Each number is 128 + 24 x the weight over its row's rms, rounded and kept within 0 to 255. Layers, rows and columns count from 0. Numbers have three digits each. The size before them is the row's rms in percent of the matrix's.

# down: layer 10 MLP down (transposed), 704x256, rms 0.0895, rows 83-149, columns 64-127
# gate: layer 10 MLP gate, 704x256, rms 0.148, rows 84-150, columns 64-127
# up: layer 10 MLP up, 704x256, rms 0.159, rows 84-149, columns 64-127
down83 103:132127155151098175145113155126096129101116101113148146064113137082160089120109136144153126169105159112165103132076110142155128123117141091164087088106152139121096143138148187143118138124110161
gate84 099:084104148113101109108136153070178172138127084171108164108131122167157133125145135121099145104140117098149115138157110178108161130122183144134117120110097166129112139131134127170145127144121100
up84 097:146130112073088138111149140150112145128126118142111144157132090085138130105096127141143124116133126139158122128088159130164152151114127151116147123130124104119130131150128123123139131152083122
down84 097:125084123148132122125146112157140187100141121174134113105114134124153135141092159131098119143111103151115123135151147132112099134180094120155117121139114112098131094168141107078126149133135109
gate85 102:073142151105141118151138103168155094100147149165141101134081131131177132140125079165142113137169164155141114152157126101163142126131079144150088123155102148099083083144111120096079142146153159
up85 098:114096129207123149127145114175131107134097100123138142117123115091134173192133145085111141069135094116130116118108147125084108150152121122151181119148137120164172125106170122142152120108110103
down85 100:141126123142130163092129128088144143113101137115152112130147160125111133142089094114077107152118132131105122124144073113186095085157132116098086134181139145140076136157111125127144133069121079
gate86 100:105164150121134153090100177131110147108122139130060113123133145167150168117157066118119121136083084129104130133159101142116134115136155134143096161129135124123129175105160101105097140125153094
up86 096:125076139135115112187178129090126102116102133094144103171140147128081113139143144122107120096121128153132132157114152106092165153109114135119098137116117160123120128168123142139119125105128134
down86 099:129139113153094139172138105093126119143100153137133115108111114131144078153132120138120170142103173114141143128117163114117137097088130143135138148123118166136170112145110109133110146140135139
gate87 101:149123146163155120178105137153083123163107100151149141137130171119088117133143110120105142122157112152124097132107147120119121107138165150118168117127145114128128134127118140164108164126150104
up87 102:139139122094141129110104132134124147137123136148151116123140128101168140112115149124140141134150113124118156163110168111125114112119107121132149107106118134098078192086106144145120104128142166
down87 102:131058122120136123128153154099096058103157161109162123140173119123125151112117115143145142142071133125121100143172150097136119127115094128121192155108096146138113125106122140106129140064143114
gate88 102:152114133131131087137096140140081106161108103116125148162146159134114149139150153147151123140107160103141104110147144129117171126106128133122150100136106125142092158144139144095124131123143129
up88 103:123136158131186101132150114152146125148120143123159168099149129124089148185151135130120129109143138127133127147157118172156167139128152138142146124112145126094145131137163117097128144097118121
down88 104:096098165128101130181140126091137081128104099111123091103142145128102139134088189119194175118099133147110126027111116107190135123075121165158125139120113118135085200133151143113138099108148182
gate89 105:131160112145123151157104123136133099120117112126103143146124162116132119081122103110128148103100145096116149096132125129110112114132131146088119129140120139110176160140134135155147083083155137
up89 102:136098092140166119139090143157164131153097113131106200115129134156131118106137102112172135108169091155113143143094110074122117142148128095123133138157097147165165143124138126136107137089154099
down89 099:145139111099120144139105133106158155139108147156103149129126133125116108126141127152101147156125076147155132178090102124081114137123126151153122130162113138086145133121112117136139100160144125
gate90 104:196164131148126128159164095150102105094102099146157150157131126084096135095138134081123172167092101110119167131148126122122126111144121163120075129161133112135164166140150139152120132133139063
up90 100:128153155099128123144143123107157147154152113150121132146188149124130156126128113144152129124111094135120152149131127127112138135115119164140141126155115132158100108122137118165150142183143123
down90 102:159129113122108154096101111113117090133073080117100106096116139112127097114149054170163132091106090134080134108177083119136160076120116090114111108095108153145124116158117117150101116099132125
gate91 100:115106126137145131134176146084144131118128115139134106159155122147087171094094093136154144147144076143142105110153127133120118147122143125118161105150130158102095197093124131141126091111141129
up91 099:132123096186125089172089130147157140116126109144120108123168109104134127106087120164134108142117121138104120169110175148130137135158128125104110149165119106110123126113104119156141088098147128
down91 101:155143166111125094132127116115152109116114121119141127178132107158067105087117132096094146144108166132085113104139138154111106144179160128132127111187116119092155141170162140143117136139180094
gate92 093:110132160117141132177097109148136105105134114107139127151139131089155089129155147163105145103173121132106121130073105133080151132122110153162133121163152122096137066150126094105120162169151103
up92 096:120115114127109125131088169190113048126141113107133114131149136156129119105154178127120138082117139120146125135136131106122133108122155127073117120129111099145119132145120144108131128138146107
down92 100:111116137119136139092137118097160147118159154108132119096100129107129135117145112121128093130166192097090113090141178096145150139121070125145125106112119129094152107167142153114151168138153114
gate93 105:146116170144116171130072150095153140119143097162126118182160124137121154144118146149168081178135103136197167160146134119138139128109162115148097117133086132143147163103126124116146108114135135
up93 103:109148107117155138128097154154122137140158140169140105149116133120094136098137155119118150098124108163131164102130135131135145124183135129125167123151108115112105130177124125110136140134084087
down93 102:112174134135141098136102117123151096159134162141108125111139122132163126134135151129136100153114127142166098135139142199177146105164130100115103151100120119108137128122143108110139097172151103
gate94 103:145092109090117132116098151063098110129121108128112176172116146130126126120074096150155116143112087148146144152130137123154095161112133169129146099128145112105152066146121107113135062125126131
up94 099:178095101172132128128112134105128073139095116119142135115111112103114167167169137164071161152134125106132095120114115098135119080141087130094132124137123138144146121154140090134112098166110130
down94 094:111144120119116126105118128117124157161156149124115106127150147156088128130108119128127131121119095160130146112092114093111168106123117098105087113122107140131203151119151105115134099074119128
gate95 105:122145133125127134140085112124118100108143149141101127114111125103084131120120104170140122113117115166104142134121152093140130121148120100100174152117079100132119106091123107150107147103167097
up95 102:172163113140156092090163141122125155157161144142135083182065086116128141117168089137092136145152100121177139165151082130133090128111117113139165160123136138085148111095117140143134124098119131
down95 101:127112163096118106127129113142134159114157102136101127156147153123110142137162108112089156091133118147081089138142113133091141174070169115098088092114111132124162158104162147117133141109152119
gate96 097:146145131119113100103123143159119101141096123149129114134126089127128166158139158143125145132153116165157102190165141134115150154149128127139171083158138103083118105113154139132109129135170163
up96 099:160056121115093128125140133124110117099121109151141098131085121116133137146154103147118081146092087094134145129130097079111166098155085078112122101137199122091112123129140146139106104139104149
down96 100:128120111134163118125126119160134104130131145119101161143151152142126138142156136125102111099165102141115142140115152171134095149095083139156119134103087124156154113090111143128101103150131142
gate97 097:136128129166125131143097164112094151146108174177154132139128110147187113087130127109131146119166112114120116110104097098138142139099156126151120098116102150155086107141143137116138133107086183
up97 096:089107126062115129117090149103114112120158154143146135188099076157103135106122127169088113146113144134132134109129160116168113135113134112137101148120115167143125156113095112117143142112139134
down97 097:091131125139146131118127131106148114124158171102117083088114128140145122147110118107109129119140121152149087139107100150107164116113150140127142154143121159141085112128134137163165104127112167
gate98 102:162138139155110162113110138192098124098148146117125126103108107127155097178151129115141140091134118099116135122090139067167128160110098140103123108123117115129112122098094108096070164138084090
up98 106:143119183103139099125136105104087108127157132114103188127105118126092127147138118168157150133123154114145108140101138152152128120107110156148142132134121158137122108162172127128122129107079096
down98 104:138157129143171175103062148142175128166121129113111127114138146109153126132121107111143104095147134103134166108135096086070110097060122126133149157104164137160145061105092137107110137191116085
gate99 102:139102128103089093124154097102123126167088118116124106154140118135149125122100147135142097127128128117109133119160099142102124121124124130139114155113137183136083125120158116203126107124086165
up99 102:155106137114100121068165137128131179125150139110137131186139135113133146117088131121159127122147120151124116149157112108122115120135147133086082116134145095135102127132137081111129128135127132
down99 101:160119174121116126122105127166138165144123123118115143161126138134133126137118069096103115188110138110111096118106106122112120072150129124091126095128092121101103126169136121123148130139101156
gate100 102:122147110100112091172085145123113143135132105120123098121128121118140112143129105156182148169152135165120099095086131119121126161099119096148102130144123130103108138054060129108130133146157111
up100 098:107125149097136124105099107137178160115140111097087106068157138131123107147145173086129125117139135124109145115109120127148124102134154118115139145124102154110134105089127145167138126160174112
down100 096:144094111126116105105108109148116116103134165094117164163141103123161104163148096091126096143131144111162116090126131156152134132111159160119117149143130075126109141151130150156088095153121148
gate101 104:098080142168128127108102134091108167137103144172127124137126121094103150119132105090151121131144149167135138128123138121102188146157094157153112108090125161133123126130112103131122111139124104
up101 100:145100111145144132128131120119108113100145100164121122135113129117121137096116085097103150106147134145179125126105093109102137115131115128151141127157139108175125124135058098128134083147105083
down101 100:144118111147138118172149129138114114125134130124108139137140094129085170143129072150096145125175118103157169104118124126111149111098123127164124145155105111136178105120098136103122146113059120
gate102 094:168136110143165083126154118153185116110115092134147146095125094130117144168155111101161143128140138127146128138136122146167143153104119147116099137084105097102120141156099142186138139089156111
up102 093:102135143132116114104139142130164112130134138102108150117102123093135132103160168127110115133127084150152106082142128167150108094138072151132104144114108118113173102106118116140139129147128138
down102 097:110151159120081127161134150122119107152129190168144099133101108151111141099087147094124170135116151098143063143092100119139154138120150145145172157124143114117127093138113103132114137149092184
gate103 107:113114114103097157145124145110081125122123135132108082190186132103127155131133122137114110087134147137122139134155154071098160080094096135118116112174118124135098098169143127139141147125135140
up103 112:098133133125105108085136100124141076143116146163124139167115115094115105117089123142153173107115155141097110126164162092102156157141121156105096050132097105157150127112168122148157140134114151
down103 106:141135149150146149115113127150141146136199139129150161157124160119090105101128130152137096121125098130121191086140150109101135125079107161148117095131126116133111119108165129162140151143083117
gate104 104:148113126119156116145123088165118092138121117133122147159114127136150137145130137134068133116129100158158061100151152119134084155111124100123137144126147113139118094192145150149133105148133118
up104 100:173152121138121107104189112111115120117126091108118113126112131167103130154092175103107171114178119140136126138174128157146139155126105147089118153141131157086132102167137134150119132175125149
down104 101:112122109123113121175103118142145085149167092126090153111110090104147142126096146080114118145143139135107158101079147189128129146189100141118131154131139128148105142130146135118129112127106134
gate105 100:136151103127130087141186117177099098100102125123069104123127113130109127112163083078157128123142123136151130142118131136110105105098115102125127117081121135100100108134143156084144110122134135
up105 090:122127128124122113158135111145155170142102145119148112150128106143129144145128120141107146134149150147100134125140103129105128070124150129068152130157133142170130091128075152168120117116135128
down105 094:147094134120102131069096123098120184167172137135128135130137151087173108139098148131129163100118124140109149175152119117131149154143103134100161103093173119165139154144134132141104117094130119
gate106 106:143113129126120128131124142132107125138114151141149104135114171123086110141117098159118110140116061123130102116120135153134155120096154138110121113153169134121151108130126145125182155170112155
up106 097:141132169098118101149132124104110117110107135120132122127101146143130159154151126117082140154133123094121110094148141111170128134150123114062151124125137121156084143172110179107099150125114155
down106 098:141114095153117152104128147148123119111169152147125124099125122158095159124128071093150101170139129117096110119142124145145149133097160103092152120151123128167090158107167152107113147160165099
gate107 097:121152119125162125130129154131149128135144106097125140140149163117156120135137133140102116128101104113128170174098118124184141157141133115076069115149131133141122113106116130113156087152149145
up107 099:087153094132150123138153153132142110115170105153143093125085147176129129113086141087143141114107114113166156152161105106202113121108136098145137174161139133095163126078121133087165142179153084
down107 100:140093127122106102129105101126090104142117105134134130108113131098094136122101092119141155140142123087170123143128131126155081156126140134131154123136130174073167098164109095162127176158115164
gate108 095:110157163160127120160124128130153108171138126105107156137111141153116155146125135163131118118170151143150097129107087162172133145127172128146153154105151141125147145114131137117163105146097121
up108 099:111097107080106065144148091147084118112090145102112120106071143127111166143109172116113112181129131102113125153133162121128097129153139125128176120150107098121145140106140101082165113151164117
down108 097:150116134116150134136135136074116125120079141137113126167161092176140124092093088122151105151143119187109118147117132070130145105171108170113144141137147107168153099162128155119129116101160112
gate109 100:111151161123106161154122105158108095086070146106112109184188123154165117170128116104131133164122105126143148160096146075118128133110161131101106137131111145150167144171116089157116148116112144
up109 098:127107154102084137152143101107086132142132121087134130103138158126183120160165088125127151131140107103105142116173121118167129132109136103139148132099146144149154150128103155094077172160124124
down109 094:101109143116128147111121107114086116160136173161148106100111103130131096122158128153166101077146136098147109162114155123131132132157166158110146135111096123137158143112103127086130146139154098
gate110 103:122141166084145116134080162140124155090088119166144147110134179115123117118123114150118097112091114107173130121129142141120165123138076160132130146144162105098164145085135158146128151178113156
up110 103:146153138136108109083125135141131130143115137126150120101141108131092094147118138100118167126151130155135139140149118155099175097143130142151153137158155090145139144159096110111140114137155109
down110 103:150098102129118140166141102104164188114120119117167095125152111115145103128111125111156151167129119097126154144110168139146144128109133102101109126151120106084098120179153133161141135127151118
gate111 095:139102135110115116156122136132126151125149110117148156105145100131128108138100154177141131154135138141127110134134184161130134118120153156141124125120114133157083151108093133108128084099159133
up111 098:121150115078154133126134134172134100140120145162148144106176143119118114134115123123129110087151120124140158143116089110182144144098138154138099113104143083161115138150071134159124148110134138
down111 097:109083133077123109137140125111151078147093118146138164082138165091117095093137115121130087126152182134137132133142100106111158099124144151108084183134094165125105133108111131142111118095105162
gate112 102:137136140128080086121124109110107132154109118138122140117117112134119155124142093117147135103125195165110152178159115155109126126105127118116102116165108184098147143145117136140099110122123067
up112 101:116077137092139102075127147151081138103142108127116080141100156146153136133098160118104154118094151108112118154133083100170160142159125144121101133127153134130130112123142130144071124092107155
down112 105:118123094155121142088118132151137123093133067136174134193122100126163088103150109092150137146121052113123152121085159147163134122107169115158093157158101161121105086115096133110089121116126110
gate113 105:154124093101118101127136156107138122095102127148141116121140148080149086120175098156139145116133168169146180134170118109187116133119108092170105100137136151074159104101141178094109128112108152
up113 102:133130089124147122136172123116174151092091094094159141119126144095165129135162149140134124150078129127114136153129113118135095100172148115143127111119122107100146126083135130121096128141124142
down113 101:162108141126117125115166137147119114138132128118081130153095140153101143085132167121142109131152158119153145153115128115164144099139127072121139095135110124105147130138147134152140115144154135
gate114 099:122101153094152137204168128096145118154117129117155111141142151146139116163129116091137142161141148122059110164094111123135138145087079104106152121116145147113121120110177157157118108125160134
up114 098:144164164143137125124101140130117112134116120133142135139095113122105125124127126106112146060102149104126148116131085132070158111139129147141113131094121121134162173132140119108152118138183116
down114 101:155115139143175112078142133139134111151139099146138150136098117093063112135158078135120125128138100174097119118144120129130107135134114118110070128177118128174127140147129170137139131137147125
gate115 103:131094140106124138123115108153182126119099115093095126132157105126113105133119137154141155145092114096128120154148125153123138164128122109128121093100095155138159148138167144119161161127097148
up115 094:152150144138171169111144134130113102129132160138116122090139124159116154123101131096154147125102108159137156146130100169123116121188132136124106070151130138125122115090115131183134137129140129
down115 096:142156128117170175097116107104179121107164088130161118142103148098128121102133181137109142116142099158093136125130136106150128088098105156162131138160149152121107131146084130117155095113097095
gate116 097:115111134130117158154113121136105140114109123115115128138171126139095124138128092117159090126105098152147143119147142086103189182112107108120041146123116080082119154133196121150127162137140113
up116 105:141123157116123112113128135108129094168148093093167088123119125127117167131136140153124143118154122086128118165130154123164145140158164136108142129141090125141090140126130143107114090100072098
down116 106:161099146162115114117120106101153145166138145133177154138144143120127145140128137113117094146141116130126135134085136099102144087107150104132109128093146106149148141155138153172144155064074078
gate117 101:180135124119073095099137175076103112099143154165145177154104163129194131153106103120150104113122102093144123122131112138091131115136114137144124117145149164105094117110114136102109091137087148
up117 093:115097135194122109139116146141181094129140083133131157139109118133128139112116087148100143152146112137125130094123158102092173149165154102061126171166140129152122138133118125078134118101115155
down117 097:104111115097111132153151154113132117082091146091163109127125135138142151165112140152138129117123126122123125135124121107148131105116133088120105151093130141150151131155105156157114134131141094
gate118 098:145170115113124132134106099098164119154117141117134098161115131160150111158127153140143116166141079135145161083144113132087117104140138085126163092158116171082182158148148127146117158140113137
up118 104:103124152103168110153115107104118143098114111133116163128158097172095143134089108151099130120149138125106094143156130163115167148103084117149109118092127127099137164120134087122124120109129107
down118 103:129140140106147118137096184116088104134125106113141143131120154192132150164125142112127113158091107132085108128143149105139096144125085122121108154157137121118136151106108142144144107130115090
gate119 101:135149090105159118109164080119163112156105103123156066137140140122144118139149104143139113147118125115155126133154112124137195110086142144152098125158117107145130078162135147158108133126135156
up119 107:125141165150120144095133109123135152153109139169111134179130082156108150086132111127154135112133132148132162118118123140151105101121127142129138067107101179163133134109113124114092075170135140
down119 103:133136109158106123111161114151150145096143133142141104136104130127145121103145137107102100078154117124100168075146087129168116140146123174143126127143097139162098161099167107129141108101172151
gate120 100:084166127138122106155132115108116166101084161110120090156134104117098128153153161136123107108129096108130131138066120145106103116106187149136126099082144138109129153117116144109173119134104137
up120 098:102126126156146148099168122140086132135141127127152135150126141137122104100142106097109128121131091123158139117116091126116148089130144133146142135129123137089130135182108089149098100137132106
down120 100:128186120155093133128116094127122100121118075120126128121132157132154125102134127155160149163181146112144143111093162136126099117147159130122146071082158103150126210131135069121125129157124106
gate121 102:197094145144135157131099096130131097122119136116164087117124101163171096084150159143176126124072139126123153139112140131121123079131157145132127147147149151116149154127125143107097144161144115
up121 096:129102179099117118152140109148144105121083146095163093135147132100124087091097125144108119091127123153096185134169086109138124145084139133166135135110152142189110113143117137144124138114190109
down121 096:083132113128168114156113136109151148149126162088169089134098171140145133143103150189117128149138105134082135092139063144120133099108136171146168107116116152153102116098130149102125128132142118
gate122 099:158138113080107141166105144150135161150116133142130146159099110150120066149147115161082144120116155094134178124129142124160086138121116155156131155162132143110145151110165116139084128124152151
up122 101:120091121133153125118108123102150117122156150154101123121150143139121175135098118097159142136108103125108094148123124139124185119096150150129134104139143134131126119157092135122124144123118096
down122 096:120104162123130139121109147142116151109117148112112093111144143151133104130155108139107133162090130127169079135097104112159161093154065156174112120130119146125164182127120148103141141116132097
gate123 092:148105123141137161130120173144141148110133126131138124125106129118154102142165185124122175089087098172107081095146124109138141144126146111129088172104130138098078129161156151126128139110119104
up123 098:131141116092099142162119108146152163100096132104123137092153146133125161184102098077161154138107113167102135154103159131135100104092128090116119143124149113148105098099131123121100153105133143
down123 099:153127102132133139160119136134114169141132097131129173133160133121126113086071126119121128149122090114116196150098134154125162062119108095144077112143127126115095102101152144122115093101156119
gate124 104:144168159132147160165089154176144160132148116161128081108150141136123110154146121098150130128132069132148112106112139118138154122108111174088099138177137117088115146152132132102120128134125104
up124 102:119114154113125048131114092134159139095124139118158174089136131081140113135135160120130165136160118128106141061123084140139143151119122148123149118151165109070116105124123136124112143082129126
down124 100:128178166094135148197167131097129151158155072127110104127135150136111182144099094177147144154138149165124135088121125149155111166130105157132126115182178134156116140136125141120115143134132097
gate125 092:116119103129117109166136090170105103134147136089144129115151148112116109165135114143132121111153167098127144119189113160116093104133096146163154098154138132136128116126117113073167134133105152
up125 100:098131119117116121157160078149110095114135129088140137120148176098127116164129110102132127124140132107113142129134139131117142100132126145123175106117083140119137130103143129100149147123120126
down125 094:139154105126132144148156121140109147130168106088126124118130137070125119122105127117138119133133123098087091127120135157148112114159111129134118121124142129174134145115160093102145147132148123
gate126 097:142126128137142147161129098160160154153140119124143131097165131117126132075132157091106107116101118124142161072100182167128123103110083121147151090139134164131103109128146190157123162128129093
up126 098:144103090109155114136117081099161132119107115124185138135100141164130131117123124102162135120081140144153139155150159104102117141163141095103116116160150101132129145119104180076138103155112129
down126 095:126119140134107102074118153151100141124116161120104108107133179123110159115149126130136136151127136122164134093141143120150151146112176133166087141057105134117137106124141104125104116135143124
gate127 096:140127185095128152128098109117124166131093080110116115137134106131152096142149095131146155126128145146132120113120167126114115153141136144118106111108102142121127136173116135137148120139097141
up127 099:151149183137123103117163120112116077152126118101115081140114144136105151154121126091087142124139112081154119123158093147162210113099131103136171141148181084143142128088106144164117140107112151
down127 097:111138150168135171058128089134105114145106129154116134115149118119129127128110126112127097079110156126174102127166107151135134123093141153140174111130125109112111144132112084130122138126149114
gate128 103:139133153138130115136105171133115078193102122117101120100116113146141127127158126113127107110128165173155132116112172141120127140112077158089125158101165156131092125140163122143151132090130151
up128 102:114135156113091126109145146128153091146150132123124137147139119125145143130102123120125100130088151133087065151159118085133147080134164084134122086146118131146140159149151119176124126132073116
down128 101:097106134163147162089168157107136112143125143174118163139134144144120111169125116126141100139122110133131125127132139112094097080144107141147127090141117131102138121113085116110105128108131149
gate129 102:134156131134160108132129143065137104153141126140133106150135120115125131119124167095091145134161081163109142112120127170129141157141106098086119161136095135125163139140162128124129117109147106
up129 096:147132116111129126119117121094159163108156109106137137086135120120110129136159108132099158147087165147167152151155134159101117155149109097157123107107115118154117136132132112125116139133136118
down129 102:123140158118184148081122114160080081155162108145130086178181170151101132108145112100114128097110120101133117141119086137126140119122145120124111111136122131157150070100144118135162120077110123
gate130 098:109136120122144156139168102114113110092152125173161135103117134094102117132150145109142143128126134177097122146077125155153127128105121134124142174137086102112141146119112140114091104096176106
up130 100:094117140122115136132102130130095140085135079137139171135104182119130105149119117121112107112128158139102091117116191073107116098139125084105111160084108103114166149129097085089079070128133115
down130 103:096120162093139132101191133112093126092135121127133106148113135166132160116124126142132165106123098093100125147131139131149128153151153144141154158121135154135112099117147121176143121105168133
gate131 098:152139165089125133121141109125140146178145111160128146154105080137125114136135124174107113133087158195126131097159182121136164164101141103134095073113118133091152154123128154138143122099102123
up131 097:138110127113087091104110141104147122125153121163132123126098066092181145114104153146095113135147143078132140128083081137151133100102105125148123173094099142077137104146119094097189096159119134
down131 098:107128129100161164136141084156137136158136134128101110135165140112136123095126131116103108124185165099134126098119143140140079134130121123141146150167171089143160101146168124139127148115117117
gate132 094:145125116182099134098100069108119111135118105155154152169103153124163113161132138145113116116092101160109142149166115160151130121138103166137132174130105071109106137178110107131172108131170144
up132 100:118165127106117091154124155125107104110102162136179125151186119111119153139116126143112138104130087095133149116129131142138134107125149086124084108116127092122128153095159137136104119151131153
down132 097:118156116084116115102110119133102077133138122096113128186146150084154176120123157138115087096142159124159101105116111122133120084118118102137136151122105137082100064102192119123135148146131126
gate133 103:153125107153119108121111126103123136127130144096136137120108152134118130177112150085105130124149187129150136129182133136142171158126115106137133141154112126083142134111126108118111134133140127
up133 104:159094139111089123090187152091059121125137119094127064121135104118152098142110150135096132152121142129114126113173118130111130133111141127196131170129108136098139130124128147127121142120144077
down133 100:085120112126154192096098087116103079134106105097112122116135123141109125143095091125132101130136123122175101183164142141114154134144123112126097123165140107135144102152139144152103129148113111
gate134 102:164120147105124108118148091114136123116138157132070125184154124097135126129140157129106124108122121103146167131100150094153130137104153137100148168118135083134148126124108144158156108123126117
up134 097:104121134114161159130134110117136142150077133144182116101128111128097171121117102100152105151140132140130120099144111132116150116119137161129102100090089124110123117148152108130138118131107144
down134 102:141130132145125132103148129142130115197195142099114158112171138151162125134123129066152155087130127128125133120140185152099124164138099125166077142121142141105125087083117169126084123112086153
gate135 096:115120126129147115138116140116125104098108161083129135143099102146136110099091171140134133176161132181132144176096134128151146159187163151153103138151113080104152146125114100152132085091100123
up135 102:129120116119135110130118122152125135136099125163161155108123110148101113125136169128118082114136173143152127105132105152112108128119132181091099152131192104123114158109147104130171100112130100
down135 098:148131160126108096190110130103153172141105116130145127095145142080132151147118137148138076117119123150126146136104102129154135102123101154100164126131139148094146128126093143092132106098158155
gate136 101:075128122147168135114164114114124083186141120137175095147070102159135106108169143100089094096136174126112098132143132162101132109093169133145126152111114091146132143106165156148168141148112152
up136 104:154114135119120141115115125164116105137130152152111142141160096157149140114124132105124145118135149124161129137133133123124162153142100096138121101094151127150184134168112114128149117178135113
down136 103:161150157123088111130112125172096082109118109104130127122172087133144143138111154135103111128121147158123151145124106159128114115176142143124112137137169103148147149070159127144149139084133145
gate137 096:144118108154130124157118155101123120161095165158146139174094107141097140085136120143130143127122166086136127126145174157127113094115158113109110081105139081143147161156154131112125124154146113
up137 097:117155103145131125159154092104122140130109133131119133139146115135111141115110140194073110126143164143103116117141145131132082150106145098125131088177134146122166145127116136126113131099144134
down137 097:128110143109161106119159122136146082159127096134144128152117128115120121141114131153142107180122140101135116131123113135112112146038080118127118128166147141155129127129109080128087096174127087
gate138 099:147145146165167118146115134146124080106150162182115111132146170111149136105163138133118113125161144141155132124147115120119129157141128127093122115133157087109088124104166173122147144147142108
up138 102:111127141126137122122161133078127123146147142121114104118161098172130157125118095079116119146108110112100099169051112159147127163091115170133110148164180109131096100095137121133139140136174131
down138 103:129135119111152103137123122121154075126118145103125130132149134158120141133118126119147153141109151067130124170097141120119160087143100119129139153115135132153123115135139147138139157125119052
gate139 101:125141112155144153134137119144160094074128124152168151141167130128155112130154110135141131108150141141119085157112134132114106122092130103102088143152075092115131104125175126119133122123163142
up139 094:151119156128133163160147118115115134120105098137142104113114134099141199088102114135113151077091104096107116151127105116139144106114102107098112100164133132101100154126103168071122118133166097
down139 098:132116123168127173107126094173151143137165135093082126136124103107099175130153149121079136122147157110160088097128110147121145149133132073139131124112137145151134110134134171149140136096105155
gate140 099:134160088090112138155148140141113149133121136147158121135054133138137104151135116105145056112138156160126120151106143173095122121117126147127119079123082132122129127128144153090121134155123088
up140 093:174098146144143088127115147119133126138118121136124098089101081088151102127144112177132131156071149128076103146108137109176147104137135126113092091083106132112135155099087115113149088106137105
down140 096:114119112118158102091164151157133100129095112124116150134128127147138152127142114117119122161138100134073122143138141142102102139161109116110106126128122149100128102154218115159105133108143123
gate141 100:130156122082085110160088144115094112132141121140105181111126105160136152119113099094155154141105145113102149189135050155135147117103129125135121093153118112119142131132129161116129132158152128
up141 098:117136091103109151152107136083126100175130099143128098151114139120108092139103137112166098168177119094090110135095132114151127132114129131139143125115129121148088148110106115190094120099133134
down141 099:135124139152146123154126151128108172129101123144187115116120126118144146118126119120102178139105107110164120135156174160122141142141122170157091141145124133147137131132133146131155156100125085
gate142 104:146144127116109126150154086128138112140153122082115123142087144154117105150155073112107115106160107148113170094133140098146127149127125139129120169120083104134133158108136197139118114094160173
up142 099:161174094135088128116086171102097135143155142107087091126120090135164129127140093140162136172120166170153141149159149109149141132189171132139123111143122149138151131122142127091132139111124081
down142 101:127148142112111103159139122110113142144145149130139128135106104110120124133111064156127127152134145121186123127100104150129099069132155137163179161154131166125134136084147142121088158131119116
gate143 097:087078150088102124132141191121112122102116076122166106128133136091121108140101135092112114132114135092123159119125102087135136132148134108134117130157150097143060075159110134109126126121092123
up143 100:144133097099131131140145115135087153147165144094110127138085113150079140096129197112136146116126104120091148160118132129117155134094120092096133129115109127112121106086161091085093123107110152
down143 102:107112129114119105132135124168118153118109124139100120093120138152149140103132149160127104159095112111101107143122097113130115123147093152126139081123141144142114094105148156147141123117126137
gate144 104:143111137158085137129152122113131115092085110129160102182116134064183143132138126137147101127109156114152107158117158134154127143148127124114119138138129116166141097121134116124169112148124096
up144 100:096099137104138173147136108106139127163114125141127083154114115143143130182127111145138142133130142120107160155110116141106116111116095148169090155118144134098132118137105118096109129131140108
down144 097:158161155137158122117121130127127111139099094139143155083133117139172166151126155130147145096158134101146127161145121159149136128093146116139088114175159124141168146137167137140135075121144101
gate145 097:137162166118173109162093183149163132110070098109096153133132110089094137169132114131137132127131149115122127156124125156117126139117102113151106154098141119117156140097135117152125119134110128
up145 091:117112125124085125133161146139114076157107132120173143167164129123111123133190133136098157091123147121142122099159096144135156149104112144115128122171130156156112099147158112129092146161146091
down145 096:127091064096158116094167144116117140107157121142102101119114105112121128140095107087098151122148129116123132147152167118123107101096108119123113183106127140111151154166138112108145095099141146
gate146 103:103172140127124156159146124143117134108137141107162134144161168144091110126164099073158124141146127147122126123090123080149133142113120099143133119105130122107105157133129131104105139106094145
up146 106:135153156117108122101161134160140111145131086126126162160184115148098126146140150111119119110192095109135153137078118106165162136150138115126136112060135164152140113126101129109144082139120113
down146 104:149167162154127123107154110147120134142194139152146124141086153134090114170149133140140087137102139090092122117135126119123138114111144165151147138110120121137104130125119138118137139112087140
gate147 095:143086137157115107119135156167136111146106088089184151124134120121108117100113112171103139145164133122154099163110145121102109124138114102133104137101099085120141144157134166126138045107132100
up147 101:083124103147155153137112176123150101144115114108151124078141133140131117166101088110120112121150121127147151124090130144143099104118162132148146150155089135106139132124150166123131109134101162
down147 103:105120162117117117126171166107083138124106148104119129101166125124102145132103099095144177113141144100154152122105140111145114119097127119139121093115132070114117141156123147111127104152134143
gate148 097:158143076122121148109133148133124082112155122167120119100102118135088125152113112121143150152136141141120158126132161113128123093096074141157149114166142124137164115169114119177112151133159108
up148 096:142161129171101115129078161140107120119146099117143116128121122139139121149161129122081133132126095183164121100186148098129134155156140099137181139141122100086157134148141117124139178120135147
down148 097:153128139100131188111138110128156148145148141120109111103121139104156142116085134085141093117123135102159170151141158196116075152132131146168103102106120146146134084113125110131147157118127153
gate149 103:122154090101118113111125125185110118113163147126118141111103095155126131139146149124100150129145108108149138155138096130101127126151092158109131087088111108131128113171069086139114129103090120
up149 094:116158150122120109113139170136130125113143089116150171102142165143080136131171129119107167169166174154119114129109132154196130154117142123123111122160105114117140089146126102130136120125129150
down149 099:112133156109127112120128082151168107136133143151118158143121131164134087102124115092148105131118102129081153125112123104114076089138136135127146141131080139118115118179067130147150127091124150
gate150 102:121099091113153179140136064157106125133149133145092101157147100063132145112111133206152129091135117110125158145161134152124097108139147158128127137129071110159135167087106153160096131156133069